From a checkpoint of a small transformer trained on Wikipedia: capped logits.
Each number is 128 + 32 x the weight over its row's rms, rounded and kept within 0 to 255. Layers, rows and columns count from 0. The size above them is the row's rms in percent of the matrix's.

# layer 4 MLP down (transposed), 896x256, rms 0.0361, rows 119-129, columns 64-127
size [ 96 103 100  90  89  93 106  96  87 103  97]
[[166 172 112 111 121 129  57 167  98  90 147  77 128 101  83 116 139 142 183 119 125 136 114 134 133  66 113  90 195 116 123 135 129 137 166  95 137 129 101 141 128 142  86 143 123 185 158 131 132  99 137 151 135 141 188 140  95 158 157 119  74 148  78 121]
 [145 175 104 174 139 171  70 128 110 131 127 139 139 101 123 120  96  97 144 113 141 142  90 189 120 101  89 116 140 143 155 119 105 154 192 183  60  98 156 121 112 144 166 183  52 172 130 128 138 102 155 168 145 175 129 122 198  73  59 107 104 139 120  43]
 [ 57 204 144 145 173 126  42 127 185 110  66  92 120  86 103 142 207 167  95  77 113 133 157 144 159 126 122 141 109 172 143 120 145 121 168  95 141  89 154 153 150 137 109 120 131 171 134 163  52 163 116 193 107  83  98 139 139 121 118  96 212 115  82  63]
 [177 154 128  96 168 127 124 104 123 125  85 150 160  93  86 104 126 124  83 136 135 159  82 114 144 103 108 193 166 100 122 106  86 142 129 123  95 118 111 164  99 125 169 102  98 153  84  70 104 115 147 102 134 106 101 108  76  81 153 160  62 118 127 163]
 [116  93 149 127  55 174  88 114 115 117 135 131 166  97 188 113 127 104 149 106 130 225 179 131 123 114 149 119 156 168 138  95 111 181  74 132 118 145 154 137  92  82 160  82  87 147  79  31 142 153  60 148 141 162  46 184  95  76 140  83 162  93 141 116]
 [ 99 216 162 163  63 133 149  84 152 147 103  77 148 180  98 117 152 135 167  52 113 110 154  97 115 102  85 155 144 101 112 115 153 124 197 105 195 125 164  96  86  58 128 160 157  70 126 113 108 173 159 145 127  76  62 114 144 124 131 170 151 116 188 111]
 [114 108 105 103 110 112 101  94 197 100 147 151 104 126 168 151  78 106 114 110 162 122  94 133 117 106 154 124 131 102 186 113 108 120 164 177 126 150 153  95 196 129  95 155 140 166 190 184 122 124 108 106 112 106 117 134  94 170 117 136 109  79 179  97]
 [135 120 144 174 136 105 151 146 111  69 145 146  85 158 122 109 140 124 135 157  85 129  69  70 171 103 180 128 124 147 129  71 120 162 125 110 155 142 147 167 149 105 116 107 133 137 123 134  93 121 136  99 120 157 153  80 194  93 114  93 161 133 154  70]
 [159 121 177 149  57 177 148 145 124 111 137 153 152 144 101 157  65 131 137 122 128 150 175 208  51  77  92 161  83 100 149 115  99 181 110 200 148  97 161 125 135 112 183 154 111 146 134 146 137 140 160 150 149 117 112 128 127 104  93 159 103 154 161 130]
 [155 124 106  71 149 150 110 105 183 121  71 146 144 152 132  63 111  87  77 167 146 129  85  88 116 192 139  94 132 161 121 107 135 160 119 131  80 154 109  56 139 161 182 100 109 120 132 127  73 106 114  99 153 162 143 121  90 157  84  99  64 131 130 144]
 [109 148 167 113  88 125 123 134 188 115 153 109 114 122  86 121 161 108 115 127 114 177 138 188 195 102 133 127  77 153 113 142 118  82 112  96 153 119 151 112 137  85 158 150 160  69 111 179 106  85 101 130 123 121 113 134 157 115 142 131 172  89 125 143]]
# layer 4 MLP up, 896x256, rms 0.0751, rows 120-129, columns 64-127
size [ 97 106  99  92  91 105  99  92 107 101]
[[154 128 146 130 164 128 163  73  98 184 117 166 131  86  92 162 166  80  99 115 119 146 165  91 127 127  79 149 117 147 135 107 111 163  80 160 127 102 107 133  97 141  91  89  76 120 148 123 154  90  91 160 102 131  86  72 159  76 126 136 154 128 128 136]
 [182  91 139 145  81 149 156 132 131 119 120 110 133 141 129 143 128 142 124  50 155 136 120 125 162 178 153 105 132 142 130 137 131  99 129 106  92 125 111 136 138 148  88 174 164 115 116 145 102 115  70 133 135 101 114 153 190 152 142 179 117 115 126 136]
 [135 143 152  98  77 116 151 161 114 121 101  90 109 131 130 109 109 136 114 146 155 135 166 204  97 157 197  95 118 176 112 129 144 113 118 170 132 157 103  86 115 148 117 141  72 157 208 137 128 183 126 145 109 135 139 138 148 118 186 107 147  48 147  83]
 [170 102 142  93 174 156 133 143 144 105 181 160 129 118 157  95 132 145 157  84 138  84 112 108 136 105 137 142  66 136 172 136 153  76 131 164  72 127  73 100 172 129 129 129 139  79 188 165 123 106 148 175 135 121 137 129  57 119 112 119 150 121 167 176]
 [139 112 170  73 196 111  92 104 152  95 179 206  98 141 132 139 127 126  84 122 158 112 130 156 127 185 192 118 135 118 124  91  69 120 110 127 141 148  83 174 153 186 132  92 126 158 108 176 147 102  76 158  63 158 161 109 122 149 117 104 143 149 175 188]
 [126 116 135 167 108 150 136 207 153 153 110  63 126 139  95  98 135 106 131 132  51 148 140 137 136  96 183 145 144 145 134 146 147 138  79 120 128 147 159 121  56 203 122  98 122  36 108 157 138 119 172 151 140 181 153 105 103 129  82 146 121 155 118 138]
 [151 117 107 133 148 152 128 144 120 150 199 127 179 191 118 126 105 172 137 106 117 115 147 129  95 123 161 116 139 154 202 141 148 163 178 113  70 100 120  80 165 133 109 156 122 142 185 159 100 153 127 117 116 169  99 155  33 174 132 116  95  84 130  88]
 [ 88  69  46 169 195 124 156 151 149 126  97 118 101 119 158  97 109 111 118 152 142 119  83  89 161 203 127 160 153 107 139  98  98  73 141 136 113 163 114 143 106 135 154 107 154 136 164 142 131  96  86 117 115 141 119 143 143 172  91 129 130 156 111 171]
 [128 142 104 116 155 126 118  97 141 137 158 200 138 123 173 113 141 186  82 127 135 184 192 158 107 115 146 113 102 131 143 120 105 177 146 181 127 121 134 153 154 104 124 127 141 129 105 104  88 158 133 137 113 129 154  95 155 112 125  65 169 130 109 193]
 [114 148 136  83 163 140  86 145 117 145 105  71 111 138  71 158  86 124 166 116 110 110  54 177  47 140 141 147 163 111 161 161  95 158 152 155 170 166 175 122 163 146 105  85 123 168 123 118 145 121 167 117  92 128 161  97 127 129 119  86 123 154  79 110]]